From a checkpoint of a small transformer trained on Wikipedia: 11 layers, vocabulary 4611.
Each number is 128 + 24 x the weight over its row's rms, rounded and kept within 0 to 255. Layers, rows and columns count from 0. The size above them is the row's rms in percent of the matrix's.

# layer 4 MLP gate, 192x64, rms 0.333, rows 169-191, columns 0-63
size [101  94  99 109  88  98 103 111  96 119 106  97 103  96  91 104 118  89  90 108  86 117 113]
[[106 179 114  93 116  95 119  88 142 127 157 177  93 116 128 114 106 137 131 121 135 149 106 148 110  79 162  94 112 169 174 141  86 114 135 144 115  91 113 118 117 117 111  98 131 171 107 107 133 143 122 129 157 127  99 106 124 119 145 147 113 163 141 116]
 [156 140 126 108 105 159 139 149 135  80 147 137 130 139 147 125 119 145 143 143 126 102 155  93 157 176 158 121 129 142 145 149 147 123 156  94 110 129 120 124 133 129 155 134 105 123 192  71 147 135 140 123 112 116  83  75 123 144 128 144 170 126  88  99]
 [108 129 162 168 162 124 128 110 105 114 102 106 103 145 182 112 151 153 129 156 110 134 155 142 135 122 143 121 130 133 110 177 120 129 157  96 127 126 124 181 118 130 143 186 115 135 132 113 163  92  77 140 102 116 111 135 141 117 103 165  98  95 115 144]
 [150 116 100 153 115 159 163 107 117 128 125 143 113 104 148 128 101 128 147 122  87 114 129 178 130 137 148 155  75 113 106 135 120 122 117 152  87 133 161 133 141 135 119 162 120  87 158 113 129 156 116 120 113 150 139 108 111  92 178 144 176 156 112  80]
 [138 154 157 104 113 166 133 184 186  83 137 144 126 110 158 157 129 167 132 103 126 133 130 142 125 150 158 124 132 144 149 122  83 158 130 118  94 165 128 158 101 133  63 112 126 111 161 115 135 171 132 126 154 131 139 145 150 111 138 119 140 137 134 132]
 [167 127 114  71 130 121 100 139  93 132 146 165 163  98 116 142 132 132 131 156 135  94 114 127 149 143 155 113 165 139 114 156 115 125 172 116 141 164 123 109  98 101  83 122 118 117 130 145 103 163 153 144 112 142 160 145 129 159  86 132  88  92 134 103]
 [118 161 167 138 153 106 102  92  86 161 141 126 120 142 156 166 121  93 125 110 153 101 121 161 153  88 146 131 154 134 113  91 112 138 134 103 126 120  95 104 104 133  94 101 143 108 116 156 166 162 135 156 136 161 121 112 129 135 109 149 111 186 115 137]
 [136  86 150 130 139 150 112 114 104 121 131  99 171  88 154 140 109 177 133 109 105 150 174 158 101 152 121 147 139 129 128 126 129  99 101  91 132 128 112 131 104 164 102 114 157  95 147 107 104 155 117 143  88 160 122 177 171 101 147 128 111 130 124 125]
 [ 95 128 114 170 142 145  85 111 119 121  84 130 125  76 136 118 108 181  93 175 126 140  83 141 108 150 152  98 107 104 125 111 130  97  80 153 130 112 152 161 165 151 128 110 140 122 136 153 107 148 108 143 127 116 136 101 103 119 146 119 113 102 141 136]
 [127 135 108 114 130 123 110 153 156 131  74 101 138 136 117 113 131 143 159 174 134 136 109 116 102 128 137 193 155 132 127 143  90 137 176 147 134 154 170 163 134 139 108  86 126 120 148 122 149 121 132 126 153 113 128 130 116 141 181 127 125 134  68 166]
 [ 98  99 138 130  94 115 126 121  88 164 130 145 176 118 100 167 134 112 112 128 154 133 127  77 128 128 101  86  99 128 165 106 101 111 124 146 120  98  94 128 146 149 129 105  81 126 105 115 106 113 133 143 119 121 132 178  95  90 105 166 116 101 119 121]
 [136  86 123 110  81 119 109  69 185 116  81 122 156 142 110 137  98 148 121 165 147 141 151 161 130 131 165 164 102 135 147 113  96 151 161 106 121 134 134 158 121 141 154 126 129 150 104 114 150 133 122 134 109 158 149 163 150 145 121 106 124 103 111 104]
 [113 132 120 121 144 133 162 129 160 183 168 143 101 110 167 133 129 135 147 144 151 157 123 129 128 148 106 138 133 105 113 142 103 132 156 152 118 143 113 128 134  71 191  82 132 133 163 105 116 178  96 153 143 110 137 127 128  96 155 153 148 117 161 118]
 [ 88 132 137 107 161 128 147 139 155 136 118 163 131 165 162 101 142 109 144 106 165 129 149 133 111 123 152 130 117 170  81 132  99 124 123 132 110 164 111 165 197  83 158  95 154 105 110 149  94 135 127 106 109 122 115 154 116 101 121 127 106 111 136 112]
 [ 80 147 160 136 120 152 119 128 103 126 130 134 111 117 125  83 104 113 125 100 154 106  79 167 178 109 139 118 132 104 134 144 136 149 180 103 144 163 134 168 141 126 169 147 136 170 111 102 166 144 129 104 105 107 121 167 119 128 169 123 123 139 136 129]
 [157 130 124 152 172 142 163 126 116  97 105 117 175 128 141 187 142 136 112 138  94  99  84 119 144 141 127 171 133 116 144 114 140 112 132 110 110  78 125 142 122 144 160  88  80 157  78 142 115 127 144 120 126 128 139 134 126 114 137 144 130  80 104 108]
 [150 148 130 127 142 151 122 143 106 142  93 138 143 166 109 140 155 136 166 139 129  95 156 129 118 111 167 147 107 126 130 100 104 118 112 158  94 131 146 174 131 136 164 114 167 146 148 113 134 150 124 114  92 202  99 136 120 143 126 175 113 142  83 121]
 [128 100 133 136  72 143 122 185 156 121 138 186 145 142 129 145 140  97 159 148 146 167 116 138 127 154 157 152 136 136 135  96 126 132 161 149 107 141 120 150  93 115 150 109 126 154 139  95 169 140 147 105 128 142 107 139  93 117  95 115 128 109  77 148]
 [161 161 129 133 107  89 154  78 114 167 146 142 155 126 105  93 132 159  94  83 165 144 141 129 147 138 132 117 113  77 125 156 123 102 126 134 117 104  99 119 117 137 102  95 111 113 113 122 166 102 123 138 129 162 155 105 116 126  64 118 110 113 135 132]
 [105 143 144 154 154 171 159 145 148  97 127 119 125 128 153 164  95 112 113 137 122 122 149 134  99  86 190 160  91 119 150 145 151 122 130  71 116 116 154 133 124 105 148 129 142 176 137 109 119 121 109 123 174 130 146  96 113 116 162 157 127 100 135 115]
 [139 147 135  79 107 163 143 142 111 124 125 118 158  90  90 114 125 112  83 133 162 155 148 152 129 109 109 121 135 136 139 117 158 104 112 129 151  85 159 138 153 150 136 178 161 154 113 112 137 109 116 139 136 141 169  64 115 125 124 106  89 150 132 153]
 [158 123 145  83 116  87 124 146 130 123 112 143 178 177 136 158 145 160 117 113  77 113 113 150 147  97 146 132 159 105 101 143 116 110 142 114 176 131 149 150 129 124 140 157 121 128 132  72 132 134 170 129 126 127 180  96 109 133 120 107 135 103 123 118]
 [134 102 110 153 137 108 114 133 117 156 141 153 148 127 123 129 123 136 187 149 139 134  96  90 120 103 145 106 156 125 149 162 102 152 126 115 113 151  98 198 146 119 175 106 133 134 168 129 160 171 108 151 123 118  85 139 142 145 137 149 118 105 121  88]]
# layer 4 MLP up, 192x64, rms 0.334, rows 169-191, columns 0-63
size [ 84  90 105 100 108 102  96 106 110 113  95 100 102  82  99 107  90  79  98  91  81 104 113]
[[ 86 167 109  93 133 116 157  86 147 106 116 181 136 126 135 135  96 158 126 110 103 126  99 136 113 115 140 149  92 167 144 179 121 114 146 137 149  63 104 117 129 112 100 103 124 143 121 102 118 157 128 140 149 119 150 110 113 116 137 130 115 172  92 124]
 [152 158 161 151 144 117  82 110 171 115 117 121 154 135 143 115 160 153 110 113 106 108 128 148  66 108 133 114 162 163 113 105 103 108 166 120 174  85  95 133 125 164 114 161 145 137 109 172 114 145 114 136 130 129 147 131 107 144 124  88 139 128 135 135]
 [140  95 100 105 122 161 111 145 145 142 157 135 138 152 163 138 124 129 144 114 123 143 126  86 151 140  63 165 107 109 127 128 137 146 179 118 124 150 135 146 132 142 127 120 132 115 120 162  80 121 107 160 131  94  92 120 111 122 118  80 189 143 108 105]
 [136 105  87 115 139 112 134 146 146  83 150 123 131 144 110 128 169 150 116 150 143 143 102 118 153 144  93 178 139  93 106 124 169 123 107 151 123 114  95 136 152 138 132 144 130 111 113 142 136 186 149 124  83 152 118 160 177 119 144 113 148 111  84  99]
 [127 118 154  96 122 123 105 133 163 109 142 121 132 111 113 118 143 151  99 133 119 132 122 167 139 176 158 103 140 154 151 130 120 120 144 114  85 147 157 127  69 112 111 101 123 132 125 161 118 169 198 120 151 169 106 125  96 165 149 109 141  95 120 127]
 [123 110 104  52 144 118 106 128 130 137 182 132 105 144 146 115 127 118 120 132 117 144 101 109 158 110 127 121 160 140 106 155 133 124 125 129 175 138 103  70 114  98 109 107 128 139 118 112  96 178 141 135 111 133 154 145 151 144  70 129 113 126 100 158]
 [135 135 121 103 144 111 139 167  95 163 155 140 120 131  98 142 142 112 116  85 131 137 149 131 149 180 117 123  86  96 147 148 134  89 131 108 133  99 110 105 133 112 153 158 124 130 161 148  87 148 138 101 135 173 142  63 159 135 146 172 133 133 128 141]
 [153 104 153  79 118  90 153 113 114  93 128 149 107  92 154 165 177 143 106 135  99 117 163 120 105 153 104 158 151 116 118 159 129 102 163 118 122 129 119  85 128 117 112 129 102 145 123 157 134 181 115 134 113 109 136 124 136  83 160 109 133 105 161 120]
 [133 109 105 145  77 141 158 130 152 122  97 119 125  34 139 121 141 116 107 118 131 133 111 102 186 169 114 120 114 118 131 137 107  85 127 116 151 155 132 135 130 149 108 155 160 129 115 120 120 110 122 143 118  95  91  91 120  92 126 134 140 154 129 146]
 [159 138 146 148 136 153 105 113 165 112 127 109 102 147 118 147 114 148 159 129 105 140 133 152 167 154 164 113 114 136  99 149 149 114 145 107 161 156 146 136 103 148 143 137  95 118 150 159 128 139 163  97  97 144 153 188 172  96 105 128 105 143 174 117]
 [ 80 153 118  88  90 128 138  98 121 157 106 152 150 124 126 132  79 163  76  97 114 102 168 136 108 186 149 133 137 113 100 114 129 160 130 162 103 140 143 150 131 122 123 139 112 118 142  98 106 158  99 120 163 135 105 169 134 111 139 131 140 113 134 134]
 [176 152 133 141 148 149  89 148 175 115 153 123  99  78 123 123 135 130 110 126 133 144 116  78 142 147 108  87 169 102 134  88 131 104 141 111 116 150 108 132 122 104  93 139 142 157 149 152 126 103 137 131 136  79  92 158 145 116 142 107 126 144 137 169]
 [149 141 110 141  65 121 119 195 152 159 130 134 111 137 151 127 134 134 150 160 165 131 141 155  97 170 145 132 140 138 118 127 110 111 174 114 115 184 112 144 110  91 113 102 133 123 127 115 108 160  83 115 132 126 127 123 121 104  82 112 154 110 129 143]
 [142 131 105 114  92 101 101  97 137 136 100 107 139 126  84 119  92 121 110 117  89 150  77  96 111 129 101 112 141 123 110 155 132 127 135 108 165 116 126 122 115 159 148 108  93 171 134 129 145 133 157 150 140 136 103 108 111 136  98  90 195 111 107 157]
 [166 119  93 135 128  77 162 129 157 106  82  95 147 131 126 120 121 113 107  99 129 110 159 122  84 139 134 119 161 127 107 107 150 138 127 119 138 149 162 152 152 141 128 103 115 101 107 126 113 111 161 139 203 114 160 109 149 158 156 136 135 130  89 141]
 [120  97 115 111 120 166 143 173 129 135 127 158 148 168 186  99 151 111 134 154 136 123 144 149 124 111 169 116 149 160 121 130 160 140 123 146 127 137 172 100 127 176 110 124 133 161 157  92 199 100 133 142 120 137 154 142 136 111 112 119 133 121 132 107]
 [128 126  91 104 105 115 129 103 164 100 142 118 162 163 167 106 129 148 117 111 169 161  78 133 127 112  91 126 148 127 115  86 141 152 141 111 133 118 128 131 154 109 132 156 109  89 138 144 112  92 147 131 145  93  97 119 133 116 114  74 180 106 118 149]
 [118 112 150 140 124 155 104 182 136 128 135 109 136 196 115 139 106 134 114 138 153 157 139 122 133  74 144 144 150 139 128 147 165 129 141 128 125 146 118 171 128 144 151  99 136  78  85  97 142 116 134 113 153 137 160 186 108 136 113 116 149 100  99 115]
 [136 167 154 145  99 125  94 138 113 115 119 136  92 131 117 132 112  96 134 154  79 147  86 154  77 118 123 120 109 113 156 128 106 131 145 140 105  95 115 147 107 153 116 182 124 104 115 116 143 117 133 111 156 145 118 119 116 120 120 165 180 100  67 114]
 [113 170 133 153 151 125 104 122 130 149 111  76 167  98 135 115 122 111 150 129 144 122 100 106 110 123 114 117 133 169 120 116 128 105  85 162 135 113  86 102 169 139  99 150 131 125 106  99 150  49 112 142 122 144 148 120  93 110 137  94 127 110 133 110]
 [104 165 160  81 135 123 102 141 128  93 143 136 139  78  75 107 117 152 114 116 154 163 140 140 117 139 104  95 125 145 114  95 164 108 104 125 126  94 137 141 142 155 133 168 114 130 100 117 126 129 160 116 131 135 163  72 101 138 123 105 133 144 172 138]
 [ 99  59 128 114  87 151 164 117 151 105 128 148 151 127 138 182 139 133 162 108 125 118 136 127 112 152 132 120 148 113 123 134 110 132 137 109 132 141 114 139 120 105 146 163  98 103 142 106 134 147 163 167  70 122 140 115 126 154  92 178 111 122  87 129]
 [107 104 119 129 111 146 157 116 102 107 148 104  64  91 143 107 141 124 142 117 125 129 153 120 167 108 104 159 105 103 141  86 101 141 102 172 101  84 158  85 140 127 122  91 137 114 105 126 160 103 129 131 120 122 127  90 120 123 109 134  99 175 137 119]]
# layer 4 MLP down (transposed), 192x64, rms 0.307, rows 169-191, columns 0-63
size [ 93  98  92 104  96  86  93 113 106 114 105 105 111  82 100 102  85  79  84 103 101 116 119]
[[146  81 134 151 154 167  79 166 127 105 138 102 157 128 121 149 166  98 163 123 141 124 142 143 132 117 119 139 151  77  80 118 147 153 169 122 117 168 136 146 101 130 140 109 116 114 147 157 145 105 159 117 141 121 130 152 133 117 111 100 111  75 144 124]
 [174 104 120 128 104 116 135 119 117 115 132  92 175 125 122 123 113 144 170 124 134  66 138  95 201 170 132 130 129 114  98 118 157 127 124 120 133 172 158 127 133 119 113 112 125 104 146 104 154  97 146 124 126 113 105  95 125 145 136 163 177 125 128 124]
 [135 153 134 124 118  81 108 121 141 121  75 112 101  88 131 117 138 128 102 172 105 112 134 147 114 111 161 133 143 134  98 157 106  70  83 155 110 127 139 129 143 137 148 132 140 177 171 102 167 162 117 124 151 129 134 145 167  92 130 139 124 145 132 151]
 [152 128 135 113 124 116 148 114 140 131 153 136 152 152 135 139  77  99 158 115  75 112 140 182 150 120 134 145 105 105 141 130 105 103 102 139 133 126 160  98 134  94 143 132 113 145 126 114 140  94  89 131 146  52 131 146  98 145 140 117 137 180 111 150]
 [122 139  89 157 131 129 148 129 109 152 116 171 146 140 146 126  98  97 138 122 120  94  65 104 124 129 117 147 103 109 127 129 125 148 104 107 144 112 101 155 179 156 153 134 115  88 153  64 126 104 103 142 128 101 150 116 149 133 135 114 121 135 105 183]
 [111 157 149 181 117 123 147 135 129 108  94 150 102 140 117 109 112 131 152 134 111 147 157  99 131 128 103 161  83 131 168 154 179 134 143 130  53 119 118 182 107 133 133 151  99 139 133 115 133 130 145 119 156 103 105 112 137 109 128 132 140 146  83 119]
 [132 114 149  99 107 134 131 161 184 136 116 149 139 127 129 117 126 166 117 172 134 136 144 122 126 124 137 112 107 144  87 183 112 155  84 163 137 154 149 138 149 112 166 134 139 157 132  62 129 128 128  94 132 111 108 135 129 108 138 133 141 106  86 177]
 [105 142 138 149 152 110 100 124  75 113 146  98 121 131 162 154 114 133 157 167 140 147 139 112  94  96 106 148 118 131 101 102 139 121 109  95 163 165 118 128 104 145 123 139 139 116 110 143 194 116 157 137 141 124 148 140 172 124 136 154  61 111 125 137]
 [ 90 126 124 137 143 107 112 168  94 136 148 143 165 109 122 134 146  82 106 123 118 149 149  87 155 107 160 155  94 144 114 123 153 132 107  63 112 108 123 125 118 118  87 120 112  59 157 142 147 105 102 100 142 108 121 109 159 132 110 116 113 131 139 127]
 [114 138 142  76 127 137 122 177 136 120 119 180 110 108 133 106 156 128 167 159 135 138 117 130  98  89 113 147 158 105 132 152 102 119 119 124 114  92  92 164 129 111 164 149 134 191 131 108 128 128  97 126 158 119 143 138 139 127 161 176 159 123 121 115]
 [121 106 126  80 149 141 115 126 151 103 135 106 112 143 156  75 131 134 102 132 109 122 107 120 131 107 168 130 161 140 132 130 124  96 138 112 202 122 127 142 149 126 152 131 178 118 118 121 150 109 146 126 109 101 120  98 131 139  93 143 155 197 134 167]
 [102 135 120 111  91 111 128  80 124 105  51 137 140 148 126 118 148 112 123 151  96 119 111 164 166 106 130 109 123 156 116 147 141 134 135 108 110  98 123 162 184 153  97 135  82  86 134  92 125 136 114 124 105 149 108 117 132 144 131 114 119 101 128  99]
 [ 83 127 152 141 135  98 121 112 123 151  93  88 156 151 109  97 152 126  99 108  63 117 134 144 147 121 129 145 114 107 103 127 109 136  93 113 113  95 176 102 146 168  75 156 120 132 159 151 112 100 120 122 120 156 118 144 144 121 146 152 150 157 136 138]
 [126 105 138 124 145 134 174 150 134 139 137 159 135 181 163  85 131 157 123  99 164 130 121 141 112  98 170 137 132 155 109 116 136 146 131 136  92 168 124 123 181 106 151 105 167 117 115 111 123  93 137 135  79  86 130 161 117 149 138 153 120 108 118 112]
 [126 135 135 123 120 172 121 118  96 139 114 136 136 152 118  95 126 129 155 120 100 160 119 127 164 109  94  71  91  90 110 167 128 147 130 171 142 145 127 122 139 103 132 159  71 134  79  79 117 130 138 126  99 125 114 120 128 132 165  89 150 115 107 124]
 [115 162 127 145 124  95 133 101 114 113 159 118 107 117 136 112  89 130 146 152 180  96 183 115 145 120 129 138 112 133 125 144 108 107 104 126 113  96 154 157 153 105 103 133 136  98 130 100 160 149 115 114 122  97 128 106 104 148  93 110 107 138 106 206]
 [ 95 179 138 158 124 119 148 110 105 123 128  95 139 122 142 180 142 123 140 112 130 119 163 133 121 162 125  99 101 135 107 126 107 128 108 137 191 133 153 167 120 117 137 104 178 116 133 126 151 114 174 106  95 171 112 136 153 141 146 174 136 124 141  97]
 [150 190 106 120 153 126 142  97 110 142 142 117 108 124 146 132 119 165  90  97 105 118 120 129 109  96 103 105 132 126 114 116  88 132 120 105 119 126 153 122 103 153 112 112 197 125 155 161  83 145 101 153 160 106 145 115 129 105 169 166 120 147 132 130]
 [112 125 117 129 148 122 150  86 125 168 122 107 183 113 114 103 165 138 110 119 111 114 135  97 169 173  94 121 115 134  98 165 123 142  74 114 145 162 125 117 125 115 111 104 152 150 135 151 147 127 144 121 134 131 100 119 111 155 124 135  79 129 194 121]
 [105 158 119 151 140 127 167 154 136 126 132 152  91 166 163 155 124 127 139 106 128 134 179 131  85  96 152 134  96 112 173 131 133 142 116  57 160 138 148 135  99 144 119 107 154 150 119 148 125 159 138 109 168 115 160 112 119 139 153 112 110 105 143 130]
 [172 113 126 154 128 111 103 183 148 136 190 144 109 105 182 153 130 126 164 142 164 125 164 128 141 128 132 184 135 138  90 155  92 140 165 126  86 137 106 119 103 135 122 129 120 104 145 105 113 126 118 106 135 130 103 145 141 120 113 144 154 130 157 120]
 [108 142 149 130 149  92 130 109 147 118 133  97 158 130 126 153  99 127 121  68 109 121 147 112 136 118 137 129 127 126  93 116 117 125  90  87 138 132 179  54 139 127 140 106 127 127 103 126 117 112  89  87 106  95 104 109 157 116  85 131 153 153 138 151]
 [160 135 119 126  96 119  94 131  88 149 138 128 106 121 110 127  58 135 133 165 164 158 109  94 112  95 105 126 147 123 143 117 169  86 139 123 134 160 115 167 139 134 137 141 130 126  97 117 135 141 155 136 124 131  97 144 138 137 145  92  85  82 133 173]]